From a checkpoint of a small transformer trained on Wikipedia: 320M tokens.
Each number is 128 + 24 x the weight over its row's rms, rounded and kept within 0 to 255. Layers, rows and columns count from 0. The size above them is the row's rms in percent of the matrix's.

# layer 6 MLP up, 768x192, rms 0.186, rows 403-469, columns 0-31
size [ 77  75  93 102 101 100  83 111 118  98  66 122  91  98 107 100 107 113  93 115 102 102 107 113  91 110 100 110  97 102 106 109 103 116  86  92  94 122 103 101 103  79  90  76 103 117 101 109 114 102  97  95 111 110  33  95  95 101 101 115  98  97  94  94  93  83  94]
[[131 123  90 135 109 140 143 161 157 116 134 141 164  74 142 163 116 147 166 109  93 130 109 162 140 151 116 120 113 131 111 113]
 [149 147 152 118 125  70 100 134 137 179 164 160 116 190 152 109 161  97 172 155 112 104 115 116 116 111 122 179 143 111 153 149]
 [162 123 130 160 155 160 128 124 123 122 155 119  94  86 163 142 169 115 144 139 123  96 104 154 111 153 155 132 149 161 145 149]
 [ 67 109  72 159  84 164 118  99 143 121 135 156 148 143 161 111 149 132 150 151 157 148 117 118 120 134 160 157 142  84 138 123]
 [143 101 197 136 157 129 123 116 110 175 137 128 138 118 135 116 121  75 116 115  93 115 117  91 159 134 137 138  66 146  96 116]
 [149 150 100  96 104 132 106 108  85 115 159  94 126  87 102 104 155 137 171 138 133 148 126 161 118 122  97 139 168 126 140  76]
 [126 111 109 145 115 128 161 118  89 119  92 110 143  94 176 150 131  99  93 134 128 112 142 121 117 178  95  97 132 122 143 134]
 [124  97 103  97  96 151 135 112 120 130 129 109  85 195 111 159 147 114 110 149 132 118 110 144 139 118 126 140 148 110 118 130]
 [134 146 125 137 155 113 116 135 120 103  86 118 134 147 150 134 126 128 123 131 130 107 116 165 113 151 116 149 133 129 118 141]
 [ 93  75  94 149 104 131 110 155 109 106 148  86 147 134 157 125 165 198 105 118 109 143 128 144 149 155 156 116 126 116 108 149]
 [122 126 102 139 127 138 112 108 110 107 175  88 122 137 149 182 112 120 134 137 128 115 157 154 155 100  84 136 116 111 137 120]
 [155  86 123  86 187 120  91 129 143 104 139 123  88 105 153 126 139 130 137 144 157 103 110 140 122 130 120 162 173 190 142 149]
 [157 114 122 112 113 124 166 107 129 106 127 175 107 130 139 135 124 153 112 108 125 124 126 135 118 157 138  98 127 147 106 162]
 [ 91  94 102 110 164 190 127 140 120 102 131 150 111 136 148 145 130 107 127 115 123 120 143 128 142 167 104 177 154 147 172 124]
 [119 149  91 148  95  92 116 121 117 123 152 106 124 135  98 133 153 117 168 128 130 136 118 131 110  92 156 160 136 134 105 131]
 [122 169 136 128 177 115  96 136 127 160 126 120 178 129 101 145 123 132 134 144 114 122 107 172 106 132 180  84 149  83 133 137]
 [135 141 127 140 107 107 157 123 162 142 151 128  59 120 175 141 111 122 173 114 104 111 115 149 159 136 115  86 193  95  86 175]
 [158 151 141  83 136 117 103  89 104 117 135 164 117  90 147 155 150 105 111 133 131 112 158 179 163 126 120  84  93 129 134 150]
 [109  99 165 148 137  93 146 153 123 150 148 114 142  91 155 121 115 146 138 108 121 110 165 108  91 149 149 152 191 153 109 135]
 [117 128 138 139 137 141 127 125 131  89 108 134 101 126 115 149 114 155 136  92 128 139 133 148  76 133  73 113 116 146 163 141]
 [144 163  90 118 100 117 107 124 124 116 187 150 151 141 131 139 133 124 133 122 197 133  66 105 109 122 126 159 137 108 136 121]
 [127  82 144 131 123 139 136 123 129 108 118 139 110 137 114 137 147 146 137 121  92 144 168 114 110 130 123 135 146 108 173  95]
 [ 91 147 154 112 123 126 120  95 111 169 121  68  82 162 119 146 131 149  95 137 119 119  71 117 146 127 134  95 113 166 149 112]
 [156 129  89 105 134 146 155 129 152 119 136 145 149 132  81 152 153 138 129 168 139 104  98  98  92 129 155 131 127 145 113 111]
 [ 99 116  92 132  85 122 112 153 134 116 144 110 105 130 132 159 118 166 140  85 175  96 139 130 129 159 154 153 126 132 142 130]
 [126 131  76  77 133 121 111 117 109 122 109 186 136 150 135 124 135 154 124 120 107 100 139 116 123 131 121 148 119  76 145 118]
 [ 99 134 141 125 152 103 162 131 143 106 141 119 138 123 118 125 122  93  94 143 141 122 138 127 149 103 135  97 119 143 165 130]
 [134 121 101 122 126 144 163  57 152 107 111 129 146 166  98 107 159 140 144 139 132  93 129 140 155  95 116 152 124 183 125 131]
 [120 140 142 146 125 105  92 159 109 138  93  94 110 136 139 138 127 119 116 155 186 117 159  90 162 164 158 125 119 120 156 130]
 [ 85 139 190 108 135  70 153 136 129 175 148 156 131 125 127 121 148 150  90  93 122 125 144 107 114 106 156 136  89 150 116 133]
 [132 159 104 117  86 134  99 107 111 129  89  85  73 128 104  97 148 129 106 127 155 135 125 126 102 136  96  84 107  88 149 198]
 [136 108 101 150 141 131 163 115 140 124 176 115 154 127 139 135  87 130  92 140 125 130 100 134 135 160 123 140 124 166 170 110]
 [116 100 145 103 114 167 124 179 116 118 104 160 113 140 131 168 103 120 120 129 132 135 129 144 124 146 140 115 128 133 144  90]
 [109 131 113 122 131 110 147 115 178 120 160 122  98 137 115  88 132 166  53 111 133 134 172  86 116 170 120 114 130 151 144 104]
 [ 99  90 127 156 102 170 171  99 141 151 120 113 149  97 144 109 111 119 132 146 125 145 134 126 147 122 152 134 143 118 101 125]
 [124 127 131 164 111 131 159 126 109 115 145  96 187 111 106 145 125 130 167 132 106 157 128 190 133 140 123 121 145 116 124 112]
 [ 93 107 118  99 105 143 235 121 114 130 100 138 153 186 130  85 141 137 158  80 167 135  88 106 125 157 181 104 127 136 129 121]
 [128 124 123 127 128 151 152 117 108 139 128  99  81 154 111 142 143 138 131 114 115 153 141 142 162 127 138  88  82 121 129 160]
 [112 141 100  94 103 165 123 122 127 144 134  94 132 137 104 147 154 129  91 163 179 119  79 106 160 140 140 147 169 162 158 115]
 [152 100  92 106 110 132 116 135 141  67  93 123 124 127 148 131 144 178 174 144 157 106 114 151 134 114 153 122 117 125 140 117]
 [141 116 136  87 129 121 156 142 133 127 144 117 122  93 209 134 112 161 127 129  92 123 104  89 149 148 105 115 115 160 127 176]
 [149 114 133 142 117  84  82 150 118 133  99 152 130 126 128 156 149  92 152  45 122 147  93 129 146 138 159 134 147 131 142 146]
 [104 133 137  86 142 142  97 120 133 186 127 181 105 142  82 144 138 122 128 136 148 164 120 146 123 126 100 115 126  91 137 186]
 [114 156 157 111 125 111 126 137  65  94 140 162 121 110 155 126 121 130 151 114 170 105 151 134  93 138 116 125  97 119 116 112]
 [129 135 168 116  96 103 105 159 114 102 125 142 140 165 142  96  86 109 135 116 120 137 106 138 108 131 124 102 125 105 149  93]
 [154 134 128 137 129  77 138 129 143 140 124 136  44 116 140 136 131 148  99 124  95 135 158 142 151  84 196 124 126 125 128 151]
 [ 68 167 170 163 153 159 143 115 121 133 116 110 141 108 133 130 113 144 103 166 120 146 113 117 112 116 119 147 148 143 127 145]
 [122 154 159 169 145 104  99 124  84 185 174 128 142 117 125 107 139 139  97 147 146 155 130 140 106 117 146 139 136  58 101 113]
 [143 187  81  97 185 112 112 123 161 157 136  99 102 173 146 131 145 148 129 155 111 146 138 155  99  99 144 133 132 108  81 117]
 [164 147 114 112 128  83 129 116  94 134 118  92 172 138 130 119 112 143 136 122 141 114 126 166 150 134 157  97 161 151 154  97]
 [117  73 151 113 140 143  98 116 122  86 109  91 117 145 119 133 152 135 143  88 157  99 172 118 137 113 127 130 141 169  83 110]
 [133 145 119 142 121 124 130 118 141 100 140 140 118 163 106 136 122 136 120  82 118 149 127  99 156 112 120 132  92 139 168 118]
 [163 105 166 148 101 131 132 126 160  97 151 144 158 187  94 138 145 155 154 124 125 111 146 139 126 108 127 108 125  98  94 127]
 [124 109 121 113 105 106 108  90 173 115 123  99  93 162 109 102 159 105 149 106 149 140 129  86 153 132  91 120 173 110  95 156]
 [167 146 136 103 136 129 146 160 127 115 181 138  92 133 141 141 125 137 149 142 113  94 117 171 127 128 103 102 112 140  95 134]
 [142 120 110 135 124 157 132 137 142 104 120 124 145 101 114 112 158 181 124 114 134 133 142 112 127 165 143 139 110 142 130 169]
 [150 103 108 109 111  90 157 160 148 139 114 113 161 103 114 147 128  91 122 105 123 113 104 152 133 135 103 142 128 171 111 148]
 [ 94 132 141 154 127  93 122 145 151  99  96  99 155 142 114 176  59 135 182 119 161 148 111 175 125 111 132 126 107 102 137 112]
 [130 119 111  86 162 131 122 133 127 129 121  91 120 110 158 117 101 180  90  94 119 139 136 154 138 151 118 124 133  95 134 134]
 [112 162 122 130 100 121 139 133 147 149 146 106 134 163 163  71 101 138 148 152 128 174 132 108 138 178 103  76 106 157 111 150]
 [106 159 119 126 106 109 127 123 124 133 126 175 113 112 116 121 144 120  75 124 148 119 134 119 166 128 163 138 145 132 142 134]
 [129 146 111 155 160  95 104 157 115 132 120 112 113 107 146 131  95 148 109 133 152 116 118 166 140 147 176  94 129 125  80 152]
 [145 160 141 153 142 106 106 152 105  91 145  81 132 118 146 177 155 121 140 163 124 134 113  80 122 111 142  98 120 148 129 117]
 [148 137 102 122 110 116 128 197  75 172 121 134 128 117  89 142 118 128 128 154 139 142 129 147 128 171 128 131 114 193 121 134]
 [ 89 173 142 118 148 115 119 117 141 151  95 176  92 144 123 113  82 137  96 138  96 135 149 144 126 152 146  98 150 135 113 158]
 [108 118 126 146 126 112 132 139  68 147 150 156 126 151 120 135 154 153 118 166  98 141 123 116 156 144 142 115  93 119 124 166]
 [106 101 133 177 116 141 188 142 118 104 173 117 134 147  92 160 183 132 142 154 106  91 113 115 131 134  99 113 119  87 119 115]]
# layer 6 MLP down (transposed), 768x192, rms 0.045, rows 403-469, columns 0-31
size [ 84  78  93 101  96  94  87 105 128  94  74 119 111 106 100  97 109 111 100 109 102 101 108 109  92 107 107 106  98 104 112  99  97 119  93  91  95 120 101  97 105  81  90  76  96 112  97  98 102 102  94 103 111 110  34  98  93  99 110 111  94 102  95  87  94  83 105]
[[125  95 132 142 144 120 116 161 140 142 120 108 127 160 109 160 117 146 145 141  93 117 128 120 161 102 136  74 152 111 173 129]
 [163 121 103 116 137 130 149 176 154 110 140 142 114 152 147  96 130 133 177 105 126 108 121  97 130 149 124 156 137  93 129 144]
 [129 100 150  86 127 102  99 141 108 111 111 148 100  91 131 134 121  99 144  96 120 145 122 112 123 161  93  95 108 145 105 131]
 [ 93 120 164 120 157 141 122 126 150 145 115 126 125 144 173 107 126 105 134 122  85 146 146 122 167 140 123 124 116  96  85 116]
 [178 108 121 134 100 135 137 143 171  88  87 140 159  99  74 132 139 198 138 132 137 121  86 133 130 133 108 121 133 133 183 146]
 [109  79 148 154 142 146 165  88 104 105 136 170 132 107 156 143 152 153 148 142 106 115  99  93  96 115 103  96 151 153 104  97]
 [160 154 113 124 113 119 131 148 134 152 120 136 145 129 108 182 122 114 139 126 143 143 162 126 149 132 128 113 139 119 155 160]
 [100 125 111 116 131  82 164  95 141 113 112 148 104  74 111 134 131 112 117 115 158 133  86 133 119 102 122 129 107 144 125 158]
 [122 112 147  59 146 133 128 130 149 117 116 154 153  99 172 120  96 172 103 155 150 126 119 142  90 160 154 130  96 139 132 109]
 [142 120 133 117 159 158 190 113 114 189  79 135  95 125 167 178 147 101 129 147 121 130 128 130 147 118 123 142 134 108 117 132]
 [127 143 107 142 122 116 147 101 123  94  81 156 125  67 161 141 127 104  94 121 155 145 142 157 138 109 156 175 145 141 150 137]
 [130 152 139 161 130  99 186 125 164 134 150 101 134 114 148 125 142 135 146 140 104 119 144 141 162 133 131 129 107 141 120 125]
 [112 101 120 142 121 172 130 109 115 104 149 124 189 113 156 105 141 169 106 137 156 135 112 113 174 102 102 116 151 115 150 155]
 [137 117 141 105 138 111 121 106  92 127 105 133  85 128 102 110 115 109 144 100 140 140 144  79  84 112 157 120 155 144 124 122]
 [141 165 100 151 136 139 149 107 153 106 124 123 174 101 166 127 123 150 134  84 148 123 143 123 129 138 120 151 142 130 120 122]
 [152  88 149 134  96 144 133  81 151 117 114 119 107 140 163 123 105 139 123 141 143 122 134 100 171 156 149 153 169 119 117 106]
 [112  98 140 117 143 138 175 116 130 114 155 161  81  91 146 136 146 107 173  87  84 113 117 131 128 103 155 166 194  71  83 161]
 [ 91 144 152  78 159 169 115 117 171 138 106 126 124 109 111 101 146 140  93 139 151 140 115 114 115 169 144 135 125 135 143 106]
 [ 99 102 130 146 136 105 134 132 172 145 140 151 123 110 151 108  65 120 163 148  87 104 150  89 148 144 124  78 162 134 112  75]
 [158 139 102 140 134 115  97 160 149  64 103 117 125 139 148 131 154 183 111 116 170  99 126 128 150 167 165 158 103 115 116  97]
 [ 98 139 141 158 145 132 165  93 150 138 142 126 162 158 117 110 153 117 127 140 101 105 152 129  85 128  82 127 170 141 138 114]
 [113 138 123 110 105 154 124  91 187 158 126  80  83  98 135 163  76 122 133 146  92 140 137 139 150 100 109 136 108 158 101 125]
 [152 150 133 164 144 140 138 145 157  87  84 106 108 134 129 129 114 122 143 121  88 119 147 133 159 186 123 123 124 112 141 136]
 [143 133 125 124 112 180 118 153  90 166 158 115 132 106 133 131 103  84 123 123  85 110 120 134 158 119 137 107 128 115 146 103]
 [124 131 147 114 104 128 127 147 108 103 104 133 109 144 126  85 165  98 107 128 193 112 156 115 161 135 135 100 101 188 104 141]
 [129 135 159  77 117 152 124 141  98  72 109 123 113 135 140 144 154 134 116 135 159 117 131  80 133 135 124 132 156 174 156  79]
 [155 140 124  99 115 148 127 122 116 114 175 121 127 128 101 122 150 137 139 120 110 152 129 155 130 156 102  95 110 170 161  99]
 [152 135 142 142 115 140 125 185 166 119 131 108 138  98 114 135 132 106 127 128 143 142 129 163 144 149 128 142 118  67 105  98]
 [100 126 118 197  97 102 169 149 150 137 139 138 133 161 127 139 123  99 130 142 152 115  71 148 139 124 105 128 111 117 183 111]
 [113 141 119 111 148 162 122  76 130 129 133 107 127 135  79 112 125  86 111 127 130 135 120 114 133 111 114  99 132  94 112 152]
 [173 130 137 122 135 126 156 115 124  83 134 133 152 143 139 105 165 122 130  98 152 108 137 123 134 132 141 137  51  87  98 117]
 [116 126 128 152 150 102 161 129  99 114 148 135  76 156 144 159 161 108 118 105 184 127 144 135 157 131 146 108 115 125 113 107]
 [139 151  88 152  96 130 131  95 131 158 139 109 110 178 103  82 121 158  95 149 124 102 147 100  78 167  46 141 130 130 133 147]
 [147 132 140 130 114 152  88 154 126 118 129 118 136 123 159 149 146 152 119 114 131 119 112 144 105 141 120 108  98 113 120 167]
 [122 120 112 117 116 126 102 115 163 149 119 117  82 136 112 156 137 137  79 110 103 136 171  98  69 153  90 104 137 110 138 152]
 [ 93 149 120 101 123 138 124 156 149 142 158 120 132 101 141 104  82 122 151 174 124 128 134 137 152 118 140 144 147 110 121 154]
 [138 118  97 152 161 121  95 149  94 121 143  90 136 138 137 170 105 191  92 120 111 134  45 104 120 135 144 119 153 105 118 167]
 [124 140 152  97 110 142 143 113 115 114 123 117 129 134 116 128 130  61 100 181 105 137 144 107 115 166 141 131 126 105 130 133]
 [110 104 116 152 131 138 127 156 143 125 130  77 108 147 149 132 155 127 123 118 134 106 112 148 130 126 112 165 217 122 161 151]
 [110 137 136 131 174 135 107  91 153 154 139 117 134 166  85 123 112  97  95 148 107  99 162 111  96 125 115 111 120 168 135  88]
 [ 98 175 108 115  93 129 148 116 112 145 114 145 121 105 109 114 110 113 119 132 119 108 139  89 120 127 117 115 130 181 138 121]
 [144 159 134 151 125  94 109 164 125 120 114  78 117 145 115 133 158 142 154 110 125 124 148 114 142 128 148 108  97 155 101 125]
 [ 73 100  96 168 133 119 159 125  98 156 109 126 123 140  68 157 131 191 117 132 119 148 118 149 132 155 102 146 104 145 130 118]
 [125 100 181 142 150  92 145 125 134 157 140  82  89 126  86  95 169  73 107 137 133 127 133 152 102 158 137 119 107 155 121 148]
 [157 104 117 125 146 115 119 147 131 126 157 144 131 121  85 117 119 148 116  86 150 125 131 120 153 149 128 170 124 147 144 115]
 [129 125 105 125 153 128 132 104 139  95 118 120 153 157 147 111 144 148 147 125 136 148 106 115 163 147 114 137 129 133 136 113]
 [114 139 111 103 150 162 123 145 136 166 160 141 175  78 117 115 154 104 125 112 157 107 128 117 156 118 150 137 143 122 117 117]
 [117 166 146 146 103 122 138 113 143 113 117 116 135 151 150 103 138  79 145 132 128 126 144 161 113 131 138 117 122 163 134 150]
 [105 141 112 134 112 130 136 142 127  86 146 148 151 143 133 105 107  98  95  76 138 146 106  75 143 120 128 153 145 151 154 150]
 [ 88 150 149 108 183 154 129 153  93 101 138 127 156 108 141  91 107  96 132 115 148 109 124  72 160 154  72 157 144 105 125  92]
 [151 166 158 126  85  91 141 145 147 170 138 120 146 111 113 142 106 168 172 151 111 139 109 140 103 147 120 128 121 129 134  96]
 [160 136 110  93 128 118 123 129 139 123 123 148 138 105 123 127 160 127 156 109 126  95 127 135 103  94 120 141 173 120 104 123]
 [122 109 125 139 108 132  91  97 143 128 109 124 108 124 134 168 144 113 117 107 140 123 120 142 168 165 131 112 113 112 166 159]
 [157 123 112  84 154 114 149 113 126 116 130 121 161 109 145 112 145 138 181 109 169 183 136 143 152  79  54 146 125 100 117 119]
 [142 150 128  99 136 131 176 115  81 103 119  99 111 150 106 133 158 132 105 143  64 159 117  85 127 114 143 151 148  92 108  98]
 [158 158 141 120 165 123  92  97 134 117 141 123 123 122 189 112 152  93 123 114  87 137  98 138 113 108 122  89 134 118 138 128]
 [147 117 136 139 128 148 134 123 114 111  91 113 127 138 146 187 130 122 139 114 141 136 145 149 128 131  83 116 139 147  77 147]
 [157 167 141 127 104 122 133 112 109 147 113  98  64  97 109  97  93 161  97 145 153 107 135 134 133 132 108 124 139 118 127 182]
 [158 133 127 107 122 116 124 115 145 145 151 115 135 145 142 108 164 146  84 120 146 102 120 159 116 135 140 163  90 155 113 130]
 [122 110  92 165 115 109 149 171 143 153 127 129  98 167 141 104 180 170  88 108 121 112 105 137 110 119 105 145 144 114 116 111]
 [120 106 143 110 127 121 120  99 151 138 103 145 106  87 129 106 115 173 127 133 118 117 100 134  90 131 132 107  72 158 102 119]
 [162 210 112 151 121  96 154 137 115 153 122 108  98 125 112 147 132 133 129 133 104 103 173  99 100 144 121 112  97 122 159 125]
 [ 66  35 144  75 155 112  88 100 135 130 108 124 128 129 132 143 117  94 135 100 117 122 140 131 117 125 137 122 139 101 122 125]
 [ 95 118 155 126 147 174  81  88 169 118 131 118 119 136 111 133 112 131 136 147 132 112 150 122 137 114 144 166 160 127 173 117]
 [117 134 129  86 159 151 106 143 145 144 139 112 152 110 151 127 118 138 128 137 150  98 160 150 105 152 183 134 149 127 132 132]
 [108 108 162 154 135 150 119  79 143  94 133 100 132  98 144 115 125  86 103 122 151 137 120 133 111 113  89 160 103 161 112 141]
 [112  87 151 133 140 127 105 107 127 109 104 122 134  90 161 108 124 155  93  94 150 118  85  90 126 135  93 120 126 136 162 109]]
# layer 6 MLP gate, 768x192, rms 0.197, rows 404-469, columns 0-31
size [ 78  91 102  97  92  85 102 128  96  68 120 107 103 106 101 112 116  92 116 102  96 114 113  88 105 106 114  94 110 109 109  96 115  90  89  95 115 102 100 102  71  89  72 100 113 107 108  99 100  89  98 109 104  32  88  86 101 113 118  93  95  95  83  93  80 109]
[[119 169 120 108 159 125 117 121 115 103 153 128 107 141  85 111 154 118 123 172 113 141 123  83 150 141 115 131 107 150 114 150]
 [112 173 141 102 143 118 136 100 158 106  85 109 116 107  94 107 145 147 110 132 124 117 140 101 115 100  98 120 121 147 149 140]
 [138 142 140 129 129 177 126 101 107 119  80 125 114 168 149 118 160 107 103  74 138 133 153 137  99 157 166 100  89 179 138 108]
 [112 103 125 109 158 136 144 142 118  86 117 124 190 127 158  68 120  94 126  94 122 169 139 147 131 121 131 123 134 120 179 114]
 [126 149 139  77 149 121 146 160  93 146 137 129 117 140 132 142 146 119 119 154 136 165 158 124 130 131 142 141 166 106  91 132]
 [130 155 130 151 123 101 125 101 113 124 100 170 126 160 111 126 107 116 108  97 110 103 167 140 118 121 145 142 138 148  83  93]
 [109  91 134 109  90 105 104  91 142 116 161 114 129 110  93 132 131 110 137 110 141 105 160 108  96 115 145  80 101 122 136  98]
 [115 139 129  92 135  93 108 123 165 144  95  97 152 120 150 130 108  95 146 159 153 145 148 100 107 144 101 128 136 112 105 105]
 [163 118 110 137 145 134 153 135 113 110 194 108 154 119 128 130 135 124 146 108 115 124 127 128  97 143 112 114 116 107 122 123]
 [145 128  90 115 112 133 136 138 127 114 105 117 137  72 171 102 129 104  96  82 120 121 150 164 119 134 121 149 149 178 141 150]
 [114  97 137 131 175 136 137 143 101 115 136 148 123 150 176 137 174  83 112 124 115 131 156  90  89 126 125  94 116 129 141 133]
 [136 131 142 116 107 106 152 104 140 137 126 149 121 117 122 174 146 131 105 120 112 101 108 129  92 145  89 141 132 152 188 186]
 [168 128 137 139 146 114 142  84 125 139  99 142 128 104 124 104 116 134 123 126  83 142 111  97 112 135 140 134 111 123 136 145]
 [157 147 146 154 150 127 128  76 123 105 132 155 164 122 101 160 144 104  84 157 151 161 132 142  99 110 155 154  99 175 118 105]
 [ 82 137 154 132 148 171 145 132 154 135 118 115 160 135 121 104 110 125 192 146 100 131  77 166 133 123  93 133 148 126 134  90]
 [106 124 129 116  94 122  88 115 141 141 173 135 120 165 156 162 136 147 128 132 110 130  98 125 149 172 123 113 176 102 104 130]
 [ 75 125 109 118 127 122 166 166 142 119 112  99 132 142 114 177 147 151 110 122 134 147  97 124 113 104 123 100 112 156 102 115]
 [ 81 148 124 111 131 126  92 117 135 159 126 145 132 105 130 106 119 151 168 111 111  95 179 135  94 124 141 137 119 102 131 104]
 [108 136 138 161 122  52 120 133 144  78 124 148 130 150 142 141 124 187 123 170 121 118 131 116 102 109 106 147 114 140 179 112]
 [143 105 101 127 132 116 135 141 152 124 115 144 133 147 127 154  91 106 122  97 124  94 143 139 118  98 120 120 126 164 182 122]
 [125 125 136 134 162 133 146 177 130 152 127 117 131  83 151 163 108 130 101 178 105 158 138 143  76 124 130 146 105 137  97 104]
 [ 92 149  92 139 168 134 152 118 145 128 137 176 127 100 146 102 117 111 139 107  88 154 154 132  86 155 132 118 164 144 127 133]
 [153 140 168 135 131 126 113 105 121 100 113 179 109 109 111  94 155  99 145 181 134 100  96 115 156 131 120 124 131 132 105 118]
 [136 140  88  96 154 126 143 101 119 140 154 157  96 136 152 153 150 117  92  98 129  97 141 122 111 140 120 130 116 137 133 113]
 [115 127 140 152 147 101 119 176 158 140 177  79 100 119 147 144 138 126 129 145 112 154 133 131 130  95  74 123 144 176 139 114]
 [107 151 134 141 116 137 103 140 144 111 144 136 113 140 144 192 195 104 131 129 144 126 122 158  96 105 113 113 134 122 170 124]
 [151 171 140 145 136  89 142 102 164 133 149 120 119 128 139 126 106 127 126  99 138 139 157 132 125 165 168 142 138 145 125 104]
 [131 160 131  99  71  99 118 100 179 119 174 146  70 115 100 123  88 133 110 123 159 117 169 112 100 127 131 114 114 109 151 105]
 [149 163 124 128 115  82  89 177 151 171 128 148 128 106 136 123 117  97 108 126  80 130 106 121 156 142 112 120 146 152 155 111]
 [113 155 135 152 108 108 131 102 122 109 180 143 129 144 149 134 151 109 128 103 136 103 129 166 144 121 104 180 139 103 115 120]
 [138 102 104 153 130 101  76 124 152 151 121 105 126  79 120 122 169 137 118 138 158 120 167 133 118 149 135 146 139 116 109 130]
 [130  92 104 134 133 116 120 134  94 111 159 129 146  81 135 122  85 117 113 110 126 102 120  93 178 170  69 104 130 115 148 129]
 [131 164 120 146 114 105 161 147 125 153  85  94 116 117 100 127 140 127 113 102 126 133 157 130 112 102  68 102 135 145 134 136]
 [171 137 125 132 131 122 135 129 156  93 103 145  84 126 124 141 102 142 132 153 149  67 116 113 147 162 122 132 118 123  83  94]
 [144 161 124  97 121 147 136 166  94 114 171 158 132 123 123 102 141  86 113 160 104 132 132 175 109 135 168 176 147 120 122 107]
 [102 142  95 122 144 128 195 158 157 135 133 137 160 150  84 130 135 120 166 131 149 114 131 103 107  93  88 119 108 143  97 126]
 [149 117 123 187 107  98 135 148  98 136 172 138 107 128 130 135 151 108 153 153 167 148 102 148 178 177  62 123 122 166 143 114]
 [133  96 115 140 133 181  93 117 167 140  93 155 142 126 129 142 157 104 133 132 135 169 124 181 101 123 118 142 156 140 103 144]
 [126 132 126 154 151 193 110 141 102 130 127 145 115 161 103 148 155 118 151 175 108 171  96 135 158 179 143 132 101 114 137 118]
 [135 130 106 130 170 132 149 126  74 177 112 163 140 114  77 106 168 121 128 144 148 122 106  96 122 145 128 131 151 106  72 155]
 [118 195 120 140 113 147 146 136  98 106  91  94 150 159 121  82  93 133 124 125 163  70 124 155  87 161 120 103 130 118 117 122]
 [130 142 116 156 161  94 146 129 150 134  97 124 169 103 124 163 142 171 130  69 147 101 110 161 127 119 147 107  93 111 117 135]
 [156 143  91 155 119 126 144 112 130 119 122  91 119 129 129 111 123 136 125 149 120 179 156 154 138 165 106 155 144 124 108 108]
 [145 179 157 142 169 172  91 132 138 123 118 133 115 115 154 139  92 114 130 110 135 144 149  79 116 117 120 109 135  91 147 126]
 [142 131 129 116 139 161 136 126  97 100 104  85 125 128 141 138 103  90 134 128 144 108 162 128 106 144 105 124 109 123 147 186]
 [127 135 146 129 122 108 126 113 105 139 162 100  93  97 128 156 158 124 144 127 144 134 118 110 184 157 162 127 100 159  99 107]
 [147 173 113 134 145 142 178 141 163 114 137 157 189 105 137 135 116 111 125 119 156 123 153  94 111 118 128 165  89 119 108 159]
 [161 133 114 146 136 122 124 100 143 175 125 103  96 130  92 119 160 167 160 178 133  99 150 178 126 138 133 131  96 124 112 105]
 [158 124 115 157 141 127 130 137 162 148 120 139 133 171 150 140  87 114 156 152 177 138 150 172 182 128 120  98 131 134 150 138]
 [146 143 145 132 120 132 132 147 144 201 137 136 109 199  81 105 107 135 146 117 177 104 125 163  95 126 119 179 118 168 127 124]
 [128  96 131 148 130 167  87 133 118 143 143  84 163  94 155 154 139 169  74 114 142 133 101 140 135 108 145 117 106 119 168 147]
 [137 160 126 138  99 164 112 111 175 103 138 138 138 142 109 112 171 141 157 148 168 124 124 116 143 152 109 141 127 113 156 125]
 [114 174 159  94 112 166 119 144 114 162 114 115 143 135 144 128 105 133 112 161 197 126 149  95 105 148 159 140 149 105 132 145]
 [132 134 134 119 116 154 107 123 150 149 162 166 147 121 138  99  92 158 189  88 144 145 138 112 143 100 114 119 153 131 165 141]
 [118 112 158 132 151 136 137 156 117 144  96  85 128 168 124 145 138 141 123 103  76  99 130 114  97  92 133 127 172 121 146 136]
 [110 143  87 136 125 120 101 142  91 127 127 125  78 160 144 135 117 185 122 140  86 160  98 166 169 119 122 139 148  89 122 145]
 [ 90 130 157 117 181 160 135 120  98  98 115 116  72 133 113 116 111  86 161 103 135 159 116 143 133 115 120 140 117 124 169 133]
 [136 101 114  97 118 169  97 125 140 139 123 102 143  87 134 116 122 140 109 162 162 129 147 137  98 159 128 164 110 132 121 137]
 [167 100 146 119 177 122 143 149 133 112 132 130 118 118 139 148 123 162 152 119 155 117 138 105  99 168 119 154 130 112 127 131]
 [163 145  98 103 105 132 111  69 124 129 127 130  81 158 125  97 125 157  79 122 136 123 110 157 118  91 137  95 106 142 185 102]
 [141 129 128 117 145 111 108 136 157 127 128  89 154 115 128 154 107 128 133 123 136 167 150  97 159 137 122 131 141 144  48  92]
 [122 147 125 105 148 123 147 129 139 100 145 160 160 180 154 123 120 141 115 108 118 200 153 142 127 110 119 126 116  90 112 159]
 [ 97 198 144 138 155 115 120  98 119 119 103 184 111 141 115 104 148  76  94 154 117 147 123 124 114 118 139 132 132 142 122 142]
 [140 109 157 111 124 133 120 176  89 128 145 158 181 141 128 137  93 125 116 149 121 109 165 149 157 112 102 185 137 145  89 109]
 [125 138  79 117 172 124  93 113 126  98 101 133  92  94  85 132 165 131 136 107  89 135 148 149 104 150 117 139 183 127 166 142]
 [125 152 144 117 128  88 148 125 111 103 125 102 120 102 130  82 134 106 141 148 108  79 133 133 107 125 117  91 150 121 152  85]]